config.yaml
num_hidden_layers: 16
intermediate_size: 2688
vocab_size: 32000
rope_fraction: 1.0
attn_scale: 0.125
init_std_qkv: 0.0147
optimizer: "adamw"
learning_rate: 0.00123
beta2: 0.99
lr_head: 0.0066
max_grad_norm: 1.0
decay_shape: "cos"
final_lr_fraction: 0.02
max_seq_len: 1024
train_tokens: 482200000
Each number is 50 + 10 x the weight over its row's rms, rounded and kept within 0 to 99. Layers, rows and columns count from 0. The size before them is the row's rms in percent of the matrix's.

# layer 4 MLP down (transposed), 2688x448, rms 0.00965, rows 2544-2575, columns 336-447
070:39 43 58 32 45 62 56 58 60 47 44 56 64 24 42 48 63 47 56 44 61 58 46 42 55 55 33 45 60 45 60 45 49 40 50 56 39 62 66 45 57 43 59 54 35 56 45 30 51 48 45 57 61 29 50 51 48 50 49 64 55 45 55 57 37 57 62 62 54 42 45 67 44 45 61 36 48 54 39 43 36 45 42 50 44 40 42 37 60 53 52 61 41 51 41 40 51 39 51 73 56 43 73 57 65 47 49 47 31 55 53 65
073:34 57 45 57 65 42 46 59 32 59 51 56 47 66 56 64 30 43 46 54 51 56 43 43 43 44 40 48 23 48 63 44 46 46 51 65 43 47 57 54 57 37 37 43 54 58 45 66 52 63 45 43 55 39 47 60 43 58 54 38 38 29 32 44 36 50 43 49 71 63 44 48 45 46 41 58 60 44 39 56 58 51 58 56 54 55 21 57 59 60 50 58 57 46 53 53 48 53 52 51 43 53 51 38 39 61 66 51 43 50 54 49
055:62 39 17 45 55 53 56 47 37 61 67 68 50 43 52 30 48 31 43 49 51 55 66 60 58 39 52 50 47 48 43 28 48 28 54 37 52 52 54 61 72 46 64 43 67 60 53 62 46 64 46 54 48 52 32 54 47 50 54 62 43 51 35 47 44 44 46 32 33 49 44 44 35 42 52 54 44 65 46 37 44 56 58 65 49 30 51 56 52 53 50 42 51 67 55 35 49 48 42 44 53 43 53 31 63 38 45 55 37 65 42 48
056:50 49 44 28 40 52 54 47 54 58 66 61 56 48 52 61 44 38 59 59 35 62 57 69 48 30 46 40 39 62 47 60 59 39 48 32 33 34 58 55 49 59 43 53 62 58 63 48 70 24 50 58 54 73 26 53 57 43 53 57 45 55 33 48 56 31 50 58 41 58 64 65 58 48 48 54 57 55 40 46 43 66 45 55 44 27 65 47 52 42 57 33 44 56 55 72 43 37 56 52 64 58 39 66 53 42 49 70 62 58 49 43
082:52 49 47 28 45 53 57 46 60 34 61 52 43 42 47 50 54 30 51 43 70 62 54 43 55 46 50 46 62 57 56 38 51 44 37 42 50 48 41 54 57 52 52 46 55 48 50 27 61 47 43 48 56 18 32 45 41 50 55 64 48 43 62 50 50 37 69 41 41 58 44 45 58 45 61 50 47 66 40 33 47 50 40 47 53 47 55 52 36 60 37 48 43 58 50 37 54 41 54 76 19 48 49 36 50 53 35 60 43 67 67 59
302:55 47 45 40 33 46 44 43 54 45 45 65 53 50 64 57 50 44 30 25 47 44 51 36 50 51 56 45 45 49 53 52 59 45 60 59 59 63 43 42 39 54 68 46 37 64 46 52 52 38 64 49 40 52 52 55 39 53 57 65 58 53 65 55 46 34 47 56 58 41 49 50 54 74 54 39 45 55 56 43 60 44 56 43 47 43 57 65 46 51 50 48 63 63 46 23 44 50 52 52 37 45 51 39 52 51 51 55 59 42 48 61
067:62 80 56 74 48 51 36 47 47 51 49 41 38 60 50 49 51 41 36 42 46 43 35 51 29 52 51 48 58 46 52 61 62 58 59 52 51 49 46 65 38 55 43 50 54 48 58 73 34 55 46 57 43 60 62 52 69 48 43 56 46 60 43 60 55 34 50 52 48 74 55 58 41 54 28 42 66 47 55 41 51 42 66 50 53 47 50 48 55 52 41 44 49 42 51 61 60 44 45 42 58 54 64 57 56 48 68 41 56 57 62 47
104:46 63 49 42 54 52 55 54 49 57 57 34 54 65 55 51 52 54 53 33 22 35 42 29 49 40 51 36 45 41 46 71 54 56 49 37 48 56 47 69 32 45 41 58 51 37 54 62 50 46 36 50 52 44 67 64 49 53 47 51 54 39 34 39 59 40 41 45 64 66 54 46 59 36 23 58 54 37 65 56 68 42 60 45 54 65 46 41 52 54 51 61 43 34 28 57 35 52 52 40 44 56 63 46 58 54 73 63 60 48 75 73
082:48 50 38 33 42 64 61 43 42 40 54 50 59 42 49 50 46 43 63 56 31 61 63 59 42 52 54 48 37 50 43 59 47 63 43 38 35 46 67 66 50 55 41 68 51 50 62 49 56 21 45 56 42 66 37 44 66 63 63 55 31 64 30 52 65 39 40 57 45 56 63 59 38 44 43 59 44 50 53 67 45 62 32 58 41 44 60 47 56 36 56 44 56 56 41 50 64 51 63 33 46 43 41 60 67 42 40 65 54 54 55 65
219:49 48 50 34 37 47 43 48 48 49 54 48 57 50 51 45 35 60 60 44 50 58 56 56 47 54 54 46 50 78 45 41 51 39 62 74 39 48 58 57 34 60 58 48 59 35 41 60 41 43 61 59 57 60 49 48 41 61 57 58 39 45 52 55 41 39 55 48 53 40 54 39 41 47 35 58 74 51 36 38 58 47 42 39 44 31 57 46 48 40 58 50 48 57 67 72 32 36 57 50 52 49 31 59 61 61 62 34 53 64 50 55
091:52 42 42 26 54 38 44 55 31 45 45 38 62 48 47 53 39 40 62 39 53 60 54 52 19 50 42 45 70 49 55 40 46 38 35 53 59 47 41 54 50 46 52 31 40 61 40 43 49 57 50 37 65 40 44 50 42 51 61 46 56 54 36 52 41 36 55 47 54 50 43 48 50 66 53 52 40 56 63 59 54 47 32 54 35 49 46 54 54 55 66 40 45 50 39 36 46 48 51 59 35 32 36 21 40 50 48 58 47 48 40 56
057:64 39 43 19 52 58 64 38 55 45 63 55 56 50 35 60 43 51 67 55 28 52 58 60 50 36 43 46 58 55 49 60 50 53 58 38 50 50 52 55 67 47 60 51 50 51 65 52 61 35 44 47 69 49 37 49 43 49 52 54 51 46 54 46 45 41 60 56 51 66 49 56 43 41 48 52 60 60 36 39 49 52 52 50 41 40 58 49 53 43 44 49 44 64 52 55 48 47 51 56 51 42 36 37 53 39 38 64 49 57 46 53
054:44 54 50 39 61 48 43 43 42 63 54 51 44 44 54 51 50 48 49 56 51 51 44 60 59 51 42 54 72 61 42 51 48 65 36 58 40 51 48 47 45 58 59 46 52 42 52 56 32 64 52 48 58 62 36 50 49 56 46 57 27 39 63 50 46 58 55 54 25 34 50 55 34 53 67 57 43 42 70 50 33 47 50 40 54 38 60 54 61 59 71 54 45 45 45 51 50 58 44 44 52 53 43 52 43 49 62 47 64 39 42 44
083:56 39 63 45 40 70 81 40 58 45 51 50 48 54 50 44 51 52 44 66 49 46 54 52 66 61 30 63 26 62 41 53 58 41 52 43 29 66 45 51 58 52 74 63 49 49 59 42 52 46 52 48 48 50 50 49 43 43 55 56 48 62 57 53 53 47 54 39 41 44 48 54 52 49 55 51 35 65 53 48 41 70 29 53 44 35 44 45 56 38 55 52 41 55 61 55 52 47 48 52 50 45 45 51 54 48 32 29 47 46 50 37
093:44 42 41 74 39 43 60 60 45 46 51 46 48 43 48 62 32 50 55 57 63 53 46 51 49 40 66 53 49 51 37 52 45 40 64 40 56 45 55 58 51 41 48 53 56 47 51 42 27 62 50 59 65 55 45 36 64 60 43 64 48 54 56 54 56 64 28 54 46 59 54 51 54 58 36 50 41 57 39 55 51 27 60 39 38 47 39 58 47 47 53 47 65 42 57 33 50 50 41 45 40 43 62 51 58 46 58 57 43 49 46 59
050:50 58 67 59 56 66 47 73 45 41 54 32 52 65 43 71 46 50 52 48 54 41 50 64 49 35 56 45 53 42 73 66 41 57 50 53 55 34 41 46 38 52 53 48 49 55 50 57 48 46 47 50 45 54 74 49 58 46 40 31 51 63 43 41 56 45 47 53 71 36 48 36 63 39 40 47 46 39 45 48 74 28 42 58 39 65 47 43 53 61 53 41 51 46 54 57 57 38 43 47 49 74 36 49 40 62 53 50 48 46 56 39
046:34 47 48 34 59 54 49 54 61 49 50 62 66 38 59 43 54 32 45 55 61 51 71 45 46 54 58 50 20 49 40 44 55 72 41 60 43 47 51 51 47 39 47 51 39 52 38 44 37 40 56 39 54 63 48 61 54 65 52 67 48 30 39 41 35 52 51 40 62 40 61 55 39 46 63 59 58 48 62 56 53 52 45 47 67 40 48 51 65 49 63 62 65 64 66 59 42 66 56 50 49 51 52 39 57 60 45 72 47 47 49 58
093:57 57 53 52 64 42 49 61 52 44 33 45 38 60 55 37 51 53 48 59 50 31 22 58 42 62 42 62 47 46 35 42 53 45 61 52 66 57 61 29 49 50 61 38 41 58 39 46 47 80 44 54 57 36 41 57 49 37 46 46 57 58 48 56 55 56 73 61 50 45 44 46 47 45 67 41 57 64 64 48 60 54 48 42 36 54 51 47 35 58 50 55 50 42 50 46 37 55 43 62 61 33 54 41 56 53 59 53 53 31 45 23
063:49 62 57 62 55 76 45 49 48 37 57 50 45 64 47 65 69 43 34 49 50 50 72 44 64 50 57 50 38 45 61 70 62 50 48 51 53 46 45 55 46 45 39 57 34 53 36 54 58 41 52 56 34 54 78 53 39 68 46 44 49 43 52 49 63 45 29 70 50 53 62 51 65 38 21 50 51 31 40 56 53 50 46 45 51 58 34 62 52 56 39 43 50 48 48 58 59 51 40 59 57 69 37 56 48 52 46 42 53 60 60 55
074:48 41 57 43 41 60 47 48 72 42 62 58 58 45 57 58 55 52 52 48 27 51 50 29 63 32 50 50 34 40 61 82 57 47 40 67 46 60 56 42 51 44 34 45 45 50 41 46 51 37 66 44 49 44 45 65 48 60 45 52 59 46 30 24 54 51 47 44 54 46 52 48 55 48 40 62 53 56 56 38 56 43 52 48 45 46 53 48 49 49 28 47 46 53 37 61 50 58 50 61 48 59 46 33 36 71 48 43 40 51 53 64
063:66 34 42 64 44 55 57 61 57 48 44 57 45 42 67 38 44 50 38 64 47 51 60 47 61 54 44 67 65 66 40 36 58 51 49 58 54 57 41 48 64 49 65 47 54 64 67 60 58 50 59 46 58 57 27 53 42 41 55 62 16 49 65 45 51 49 51 60 45 55 41 45 47 60 64 47 41 40 61 45 36 48 57 55 51 38 42 60 48 48 57 53 42 59 47 44 48 58 37 52 67 36 60 29 52 38 46 59 47 64 25 29
098:48 55 37 45 56 64 34 61 47 55 53 49 54 43 47 46 59 45 61 44 49 54 38 40 68 44 42 48 61 54 50 46 48 40 59 51 57 35 70 51 69 46 63 37 57 41 54 48 61 61 57 48 49 45 36 45 50 57 48 53 46 71 67 41 44 61 57 20 28 44 57 44 36 46 58 52 53 58 46 54 59 54 57 63 43 45 48 34 48 52 47 62 53 56 36 35 42 47 38 58 46 44 58 49 54 44 39 42 60 56 58 52
056:47 47 42 42 59 54 45 58 50 47 54 40 52 43 46 49 53 62 43 38 45 54 60 42 53 46 48 71 62 59 56 54 47 53 54 46 44 38 55 40 54 43 39 66 43 40 64 42 43 57 49 72 48 57 44 54 54 61 18 70 55 49 55 45 56 57 46 43 47 47 56 54 39 55 68 48 75 54 63 44 61 56 53 45 64 66 53 52 53 44 30 60 51 56 58 44 40 60 34 58 62 49 43 47 39 56 57 50 61 42 56 47
144:54 71 48 43 44 61 47 50 58 50 48 60 59 45 55 56 51 39 59 42 39 36 31 41 46 41 50 50 48 42 34 67 48 31 49 44 40 53 41 67 65 46 44 73 54 41 56 48 37 53 62 54 48 36 55 60 76 52 46 40 72 40 54 55 45 50 45 54 48 47 67 70 69 57 38 51 55 55 47 44 50 56 47 54 45 41 43 45 49 41 25 56 54 38 56 65 55 43 48 57 52 60 42 43 45 56 48 51 50 55 69 74
061:66 40 49 21 39 35 63 43 40 49 56 53 47 37 45 45 56 38 55 54 53 39 46 59 73 66 49 68 43 50 18 44 43 35 63 54 56 57 41 51 46 54 76 53 43 52 45 45 55 64 47 38 58 51 41 38 50 46 56 58 44 50 41 42 56 52 75 40 24 51 52 06 46 49 69 44 40 46 47 37 54 50 30 57 43 43 53 50 52 44 45 59 51 41 49 45 52 37 49 45 42 30 41 38 41 43 47 49 51 40 51 36
065:58 33 48 44 39 49 52 44 50 44 40 49 49 42 45 40 67 66 53 64 56 42 55 34 33 30 36 53 75 51 40 50 48 42 59 40 59 50 50 72 52 53 46 62 60 48 61 55 35 30 58 57 44 46 76 48 49 32 40 36 45 52 73 57 58 49 30 63 61 55 51 82 44 64 43 55 51 47 48 49 51 51 55 51 42 59 45 49 58 56 58 51 47 53 54 49 50 54 45 53 54 49 41 59 65 51 48 41 55 45 37 46
080:26 47 49 39 34 51 53 39 55 46 58 65 52 67 37 57 65 41 50 56 46 50 46 50 37 45 50 53 46 44 52 57 61 46 72 34 56 75 59 48 40 48 37 45 52 47 50 53 36 42 51 46 55 52 55 53 80 65 45 29 58 56 35 40 50 45 23 52 63 57 63 73 65 58 33 70 42 43 47 50 55 41 29 48 38 53 35 54 47 48 56 50 30 45 33 67 56 53 28 36 48 59 39 55 57 48 38 52 48 48 66 57
079:51 46 34 37 42 43 45 44 70 42 66 56 56 50 43 61 60 52 54 35 50 41 66 37 66 39 62 56 49 46 51 65 31 62 39 43 62 57 45 74 48 52 44 60 44 48 20 49 43 40 57 59 57 31 63 44 59 66 45 62 78 50 36 42 49 50 56 41 42 46 49 41 70 34 50 65 54 46 38 55 41 67 35 46 48 57 52 50 53 53 43 60 52 54 48 48 53 38 54 44 58 39 59 31 50 65 46 46 39 62 44 70
048:41 59 43 62 46 29 48 39 50 47 54 61 40 54 41 45 47 46 51 50 33 50 62 54 63 35 40 57 30 53 49 54 61 55 31 40 60 73 52 53 43 50 36 63 33 58 48 42 51 52 29 65 65 51 53 56 54 51 51 53 67 37 47 62 51 55 47 57 52 41 55 50 67 51 35 69 49 46 61 55 36 40 49 49 57 46 40 57 58 48 32 53 33 57 43 40 57 43 55 63 38 57 64 39 49 61 47 71 35 37 48 49
326:55 41 52 42 46 33 47 54 41 45 48 35 64 45 33 50 30 38 50 68 32 76 64 53 49 56 51 52 40 49 51 48 54 64 35 39 62 38 53 37 39 65 48 52 42 40 36 47 47 59 43 54 55 42 55 49 59 56 45 46 41 41 52 52 49 48 69 49 47 53 42 57 56 55 53 41 46 52 52 52 69 56 45 53 58 34 56 42 66 46 27 67 49 66 59 58 45 37 41 46 59 55 47 35 35 35 63 50 60 65 36 65
056:40 37 53 31 63 48 58 57 50 53 46 33 45 48 39 56 54 53 53 46 53 47 68 53 57 51 57 57 52 62 30 43 50 45 31 46 52 52 27 35 50 52 45 63 47 50 41 40 61 72 42 59 44 43 44 36 35 34 47 45 57 59 48 52 39 42 62 44 49 41 25 48 53 70 72 58 49 39 50 61 51 37 34 47 54 32 61 47 52 49 53 26 52 42 55 44 49 44 50 56 49 56 52 20 48 37 32 50 60 46 57 47
061:41 56 56 47 53 41 40 44 52 29 58 43 55 41 39 61 66 53 74 38 56 46 51 43 54 41 64 36 60 46 65 70 41 56 58 39 35 37 50 55 49 50 39 54 54 47 53 54 48 49 46 71 43 58 58 42 75 74 50 49 57 49 34 51 72 43 15 47 47 56 55 34 36 41 42 52 70 53 49 53 43 49 52 55 31 52 36 39 43 49 45 52 56 45 52 54 53 39 54 49 43 51 56 68 57 59 61 44 56 53 63 69
# layer 4 MLP up, 2688x448, rms 0.0145, rows 2545-2575, columns 336-447
081:45 41 42 38 37 62 46 37 63 29 55 48 52 34 42 47 73 45 49 41 48 56 48 58 61 57 71 55 49 38 43 60 57 58 50 37 53 79 45 39 47 53 58 51 50 60 60 44 47 47 43 72 51 35 52 17 68 54 38 49 61 43 61 48 56 63 59 40 32 41 46 52 44 50 50 54 32 48 35 58 58 43 33 42 40 50 55 43 44 54 39 46 48 70 44 46 42 50 39 41 38 55 45 47 53 57 38 41 33 48 63 62
062:41 44 69 40 49 57 53 37 60 41 32 37 64 46 52 47 56 55 56 53 47 52 40 48 42 56 53 55 31 52 48 71 45 62 68 57 49 79 60 50 43 58 41 67 53 42 55 36 51 48 64 50 51 53 49 45 52 52 50 49 52 44 67 40 48 54 29 63 47 35 47 53 50 40 61 57 41 32 49 61 53 50 28 25 55 58 61 54 48 29 45 59 49 52 56 60 41 43 58 61 58 52 52 58 14 49 45 35 50 45 59 61
065:52 50 48 67 69 51 61 38 48 49 29 45 39 41 42 33 47 52 40 41 56 36 54 30 45 52 41 63 58 47 66 35 45 45 64 75 56 67 55 43 42 37 57 53 34 27 48 41 28 54 49 44 56 34 75 49 42 50 49 52 49 58 55 42 44 56 63 51 63 53 34 70 52 43 32 49 32 50 52 47 41 48 58 39 59 58 53 49 49 55 42 57 63 51 56 39 59 46 44 44 49 46 61 40 52 49 34 40 45 41 43 57
089:59 48 54 73 57 52 50 42 43 56 44 40 48 38 48 50 50 62 43 56 41 43 50 56 54 60 64 60 42 50 50 52 45 53 73 51 53 45 69 47 42 48 47 53 37 47 50 72 54 59 49 50 61 65 68 62 32 53 45 36 40 54 51 38 54 52 45 50 37 34 57 70 28 55 40 40 54 45 73 51 46 50 54 73 52 45 59 51 65 57 63 48 62 44 45 61 36 57 43 45 76 42 60 80 35 40 43 31 58 30 44 49
240:53 53 55 63 50 58 58 51 60 43 47 48 53 50 40 51 47 59 78 62 41 63 41 69 66 49 33 47 72 33 55 40 41 50 34 51 44 44 46 54 54 52 22 54 59 20 57 42 54 61 39 56 60 67 56 47 53 40 55 34 39 37 37 59 47 58 44 35 43 54 56 46 48 53 50 49 50 54 55 75 40 38 47 56 59 52 52 44 54 52 53 49 35 47 46 60 62 72 41 49 57 47 38 45 56 65 36 43 41 51 67 36
076:39 31 49 22 56 53 61 49 50 47 52 51 58 60 56 58 51 78 63 66 47 70 59 41 62 56 40 59 47 59 42 48 44 18 56 55 55 58 62 47 57 48 46 55 57 64 47 23 55 42 49 44 45 45 30 57 36 57 59 35 54 53 58 47 51 50 45 54 51 46 61 42 75 48 63 44 41 43 46 56 54 44 45 57 48 49 40 63 38 45 54 47 51 54 50 35 42 53 49 49 49 36 40 49 39 43 50 50 39 43 51 50
097:43 37 59 76 42 49 46 32 62 42 49 60 42 42 50 77 45 46 40 57 71 61 64 58 53 47 45 65 45 71 75 29 56 38 71 53 42 54 58 28 56 48 64 47 61 55 53 35 52 48 47 75 43 58 58 36 53 45 52 43 47 55 69 67 49 53 62 52 38 35 56 61 43 43 68 37 42 62 39 54 43 39 34 60 47 50 43 62 37 55 40 40 62 64 59 45 48 43 47 54 62 35 53 58 47 53 46 27 46 57 38 36
080:55 56 68 80 61 46 47 63 67 55 42 47 44 44 51 47 41 39 37 54 62 27 49 45 60 51 27 52 43 55 66 44 36 47 54 76 58 54 40 50 48 51 71 33 53 54 48 57 49 68 56 34 54 57 54 62 35 56 44 56 58 50 57 50 41 56 42 47 56 54 39 53 69 50 63 47 61 55 44 32 50 60 72 38 62 49 44 50 48 56 55 55 63 49 56 52 61 51 43 63 63 51 64 50 32 68 44 53 58 43 37 40
213:49 41 31 58 53 47 51 48 59 59 51 44 38 54 46 70 40 44 43 54 51 56 19 64 56 46 24 34 36 50 51 56 59 55 43 35 36 38 43 59 76 45 53 49 60 59 58 55 48 53 46 44 44 33 55 28 52 59 45 62 64 62 43 48 55 61 56 61 30 56 65 59 63 41 57 42 48 44 36 43 48 54 50 67 38 43 61 62 44 49 33 55 54 48 44 47 48 65 59 46 54 79 59 55 47 37 48 55 33 47 56 65
102:46 69 64 53 47 60 53 46 65 49 47 67 23 47 43 49 54 56 44 53 50 50 51 40 67 48 53 52 50 52 56 47 51 45 51 64 48 55 51 47 54 55 49 47 46 37 48 63 59 48 38 55 38 57 57 40 47 43 42 57 31 51 60 46 60 43 46 40 60 41 54 53 25 48 42 44 65 45 47 59 37 48 54 58 61 46 45 30 55 45 43 55 53 56 48 71 58 52 46 39 49 69 60 79 42 34 48 43 46 42 54 39
063:42 56 61 66 53 44 65 32 57 51 35 48 49 46 66 52 57 69 41 58 65 37 45 50 44 61 44 57 51 55 59 29 53 49 67 67 42 34 52 52 57 50 62 68 40 63 51 52 51 59 40 35 40 46 57 49 50 62 59 65 43 66 62 61 50 48 50 35 31 37 56 63 62 46 44 38 44 65 63 60 46 45 43 60 65 56 50 54 61 55 59 54 42 56 48 56 62 58 61 50 57 61 46 59 24 52 54 46 58 42 30 41
069:46 47 55 63 41 59 45 84 50 44 50 48 61 63 37 47 48 35 31 43 52 65 52 53 48 65 47 53 37 44 40 55 51 44 50 41 59 49 54 47 53 45 54 41 43 71 54 44 73 41 61 64 40 34 55 47 57 58 43 43 60 34 44 47 54 57 65 45 53 55 44 59 45 44 55 58 57 45 43 57 53 65 55 51 43 34 44 44 44 43 27 49 61 61 67 43 64 38 44 48 55 60 71 36 67 68 56 45 38 55 60 51
085:53 37 13 65 54 26 35 32 55 65 59 37 53 45 58 30 55 41 54 36 38 49 66 60 40 37 68 63 57 44 65 49 39 56 49 54 57 38 57 53 47 53 46 43 58 33 54 58 46 56 49 48 61 70 49 61 36 62 48 51 46 46 40 37 45 52 45 46 58 46 50 52 49 44 50 37 44 44 54 63 47 52 41 49 61 61 49 57 44 49 42 58 54 45 30 52 40 54 42 53 64 36 44 56 33 57 46 65 63 42 57 66
096:59 72 53 40 57 52 46 41 54 40 63 47 47 49 48 42 54 58 44 50 39 47 60 53 56 44 43 46 53 44 62 58 60 65 55 55 39 53 36 39 49 62 49 43 41 50 51 52 62 39 44 57 36 65 43 84 23 42 42 44 54 50 48 56 49 18 53 49 64 31 54 50 65 36 59 52 41 43 53 44 54 62 42 60 45 49 66 50 52 39 30 59 44 66 37 57 58 41 55 65 49 63 59 58 55 42 41 46 34 59 66 45
061:49 41 45 15 50 40 64 20 50 50 48 59 66 27 44 46 61 57 55 58 48 63 48 50 61 49 57 47 29 47 27 37 49 54 42 45 55 67 80 50 54 52 51 37 37 46 52 50 50 49 55 59 54 40 34 46 40 56 53 46 47 49 48 50 53 59 47 55 37 52 61 62 25 62 62 52 49 47 46 54 57 52 53 39 38 56 51 39 49 56 34 53 55 57 50 40 48 58 44 51 60 39 62 51 54 41 42 43 44 47 42 61
058:55 46 46 76 41 59 34 52 44 48 47 46 41 44 47 28 44 46 52 39 51 42 41 49 48 54 42 42 51 51 55 58 41 35 46 29 47 43 11 60 51 49 56 54 74 49 55 62 62 48 35 65 38 31 57 39 44 41 59 49 48 57 52 36 43 53 29 62 30 51 48 33 45 54 47 44 61 64 54 39 50 46 40 50 46 54 32 48 31 69 63 36 67 54 37 63 45 44 51 51 51 46 46 63 49 44 52 41 51 57 46 47
097:44 35 64 65 46 42 49 43 40 46 60 61 65 34 32 64 63 49 42 38 52 48 74 34 54 37 43 38 39 64 67 55 48 37 42 48 40 41 30 68 42 51 24 52 62 43 56 52 63 30 34 59 48 54 56 39 37 58 47 46 41 48 38 31 46 49 52 28 53 54 50 39 55 53 50 57 34 35 47 35 49 45 58 61 56 56 37 59 59 53 60 49 63 46 37 53 47 63 53 41 36 53 46 76 41 54 45 33 53 64 50 64
071:45 51 27 64 43 23 51 51 51 55 54 46 61 40 51 61 29 49 48 48 45 58 35 50 46 50 58 44 53 50 23 27 53 58 50 54 49 49 51 59 47 62 47 34 61 36 49 40 35 50 51 38 55 53 49 47 69 47 51 41 48 52 45 62 54 61 60 50 55 43 55 63 34 57 59 59 51 60 67 63 53 44 52 53 45 45 57 43 47 57 54 49 47 46 55 38 53 56 50 55 55 43 55 58 62 57 46 56 55 43 44 64
087:65 69 32 81 33 43 43 39 51 59 32 57 35 59 50 49 44 60 46 58 56 43 64 39 41 37 61 42 47 57 51 18 49 30 55 49 44 32 30 58 51 48 74 55 48 33 41 63 49 49 28 51 42 62 62 47 31 46 53 55 40 44 52 80 56 48 57 59 46 51 48 50 38 58 40 38 45 45 60 72 35 60 59 64 56 50 48 52 46 50 69 53 43 46 54 46 49 54 63 37 33 49 48 71 69 55 39 52 57 51 45 30
073:38 59 56 49 49 44 37 42 56 48 46 58 55 64 38 55 54 41 50 46 48 40 48 46 42 43 47 26 60 37 65 52 50 47 39 43 50 45 49 59 39 56 41 34 44 35 47 48 35 57 41 60 46 45 61 61 45 57 51 46 71 61 42 57 52 49 37 39 52 47 57 45 44 51 36 42 59 53 37 59 54 58 39 70 53 43 66 58 61 42 44 43 53 48 51 48 51 43 63 56 37 63 61 71 59 48 52 35 44 51 78 59
094:49 38 76 41 36 39 69 31 68 42 47 45 57 58 41 52 43 51 40 51 56 42 58 63 31 48 51 51 58 48 54 44 47 53 54 52 47 64 48 52 45 54 37 72 49 63 52 52 55 40 34 49 62 47 52 49 63 43 47 52 51 50 45 54 57 58 48 70 49 37 56 48 69 44 62 44 30 49 58 54 53 55 40 33 55 56 66 83 63 46 49 43 36 61 55 54 60 50 68 59 68 56 37 43 37 50 57 65 64 54 53 44
073:45 47 57 43 54 46 63 73 60 48 42 47 46 50 45 42 48 37 65 73 60 47 59 50 43 59 37 40 67 47 41 23 53 57 60 54 52 43 33 51 39 63 61 28 61 62 41 51 61 55 44 41 51 39 68 51 36 44 62 46 59 52 43 70 49 56 51 57 29 59 56 37 64 48 54 51 36 50 54 52 43 53 39 55 54 40 70 44 42 41 76 50 49 52 58 56 43 37 62 49 47 40 67 51 59 65 46 53 37 53 45 59
142:47 40 56 45 38 58 61 54 46 61 51 50 53 49 52 63 51 61 38 49 64 73 69 47 51 54 47 39 47 56 60 46 65 75 53 53 55 38 54 42 42 52 52 31 58 51 43 55 66 42 44 41 30 60 66 55 28 63 52 50 45 74 51 58 60 50 55 47 43 57 51 55 46 43 65 50 38 54 41 57 48 44 33 43 49 58 37 55 46 60 90 52 46 56 38 44 64 47 47 54 55 30 52 53 55 37 63 48 32 41 46 39
064:46 38 43 68 59 63 49 60 52 55 40 38 54 47 52 76 46 52 32 30 57 61 41 62 36 48 63 42 47 66 76 65 40 70 31 47 44 29 69 47 48 53 47 49 47 66 62 49 51 31 41 49 64 52 41 62 53 52 57 64 50 46 58 55 44 44 39 37 53 50 59 44 55 39 48 45 55 34 68 64 57 42 40 53 57 50 45 42 46 72 54 49 60 50 47 59 52 56 45 57 79 57 56 53 48 36 63 55 46 46 61 82
075:38 69 42 44 64 45 50 67 48 47 57 53 40 62 41 57 36 43 59 43 39 46 60 70 54 49 47 53 63 36 65 51 62 44 38 50 46 27 30 46 43 43 56 43 43 52 42 44 68 52 41 40 50 68 26 60 40 54 42 62 57 46 40 33 50 55 31 36 42 37 54 46 38 44 50 56 59 43 56 42 40 50 55 58 46 53 53 49 58 34 36 49 55 39 48 49 82 51 64 47 60 53 62 52 41 28 48 68 57 55 58 41
083:60 61 49 81 49 59 55 65 56 59 49 44 50 39 61 37 42 58 70 32 55 40 41 50 50 51 50 40 54 55 64 42 42 44 37 58 50 24 34 59 46 43 46 66 36 45 52 49 58 63 51 64 29 57 48 51 25 54 66 63 39 50 46 60 47 60 58 50 46 52 30 53 56 43 65 49 51 69 51 46 46 52 80 59 71 55 63 43 46 74 42 48 69 40 70 43 61 57 62 62 49 40 60 50 49 68 68 52 58 52 39 39
089:60 35 64 54 50 49 37 42 52 60 42 46 38 66 59 45 46 44 60 60 50 62 37 45 41 52 55 60 37 72 59 50 47 34 76 57 42 42 31 33 52 40 70 41 41 54 67 45 49 59 50 41 46 67 47 55 44 41 33 40 25 41 65 58 49 50 68 47 41 38 56 49 51 60 58 47 63 50 67 45 53 43 46 64 57 50 37 42 53 60 60 52 48 53 36 60 51 73 44 50 53 51 58 63 59 32 48 45 52 44 42 30
061:45 34 51 49 43 62 40 68 47 65 50 39 50 55 51 40 40 45 39 36 58 45 39 53 37 55 59 46 60 50 56 45 47 35 69 59 47 29 44 31 64 57 75 44 37 43 46 51 54 49 55 54 36 35 57 48 31 59 38 51 31 35 48 47 56 41 33 44 30 51 41 47 23 50 67 44 54 43 57 50 46 64 73 41 39 53 54 33 42 65 58 69 51 59 54 54 41 44 39 37 79 35 50 59 44 50 53 33 55 61 50 47
259:44 50 59 64 62 54 54 43 57 54 37 53 41 44 67 44 65 43 48 39 62 51 49 48 54 48 55 54 52 60 70 58 46 33 64 60 46 52 49 47 58 40 69 47 43 52 59 55 45 47 58 55 41 56 46 39 42 33 65 40 50 58 54 37 59 49 33 55 44 56 60 44 22 53 43 58 56 48 46 43 49 48 57 50 49 64 49 49 50 48 55 34 33 45 41 49 51 66 64 57 53 31 56 58 60 67 22 52 33 33 74 12
068:65 51 47 75 34 50 38 36 42 50 54 54 44 36 54 41 49 37 43 54 58 48 35 42 40 52 26 37 38 42 67 44 48 55 66 50 36 45 74 61 41 54 60 42 43 48 58 62 45 42 63 50 59 49 52 58 53 51 58 57 42 42 49 49 60 56 47 48 51 64 63 45 31 42 43 52 65 61 65 44 48 43 69 67 48 58 50 44 45 61 49 72 49 48 45 57 39 54 44 51 36 21 52 99 53 50 64 39 58 57 35 45
067:59 54 57 58 59 50 47 60 54 64 40 49 43 52 49 39 42 44 38 71 55 66 48 50 40 50 29 58 44 56 24 41 59 52 45 56 65 60 48 36 53 49 54 56 55 63 48 36 44 45 51 28 53 60 49 60 54 36 43 42 49 41 60 56 36 63 34 71 49 34 46 62 68 54 49 54 33 42 62 48 47 43 56 25 51 56 53 55 56 54 58 53 46 58 47 40 64 47 47 53 60 55 42 27 45 41 32 51 42 55 47 31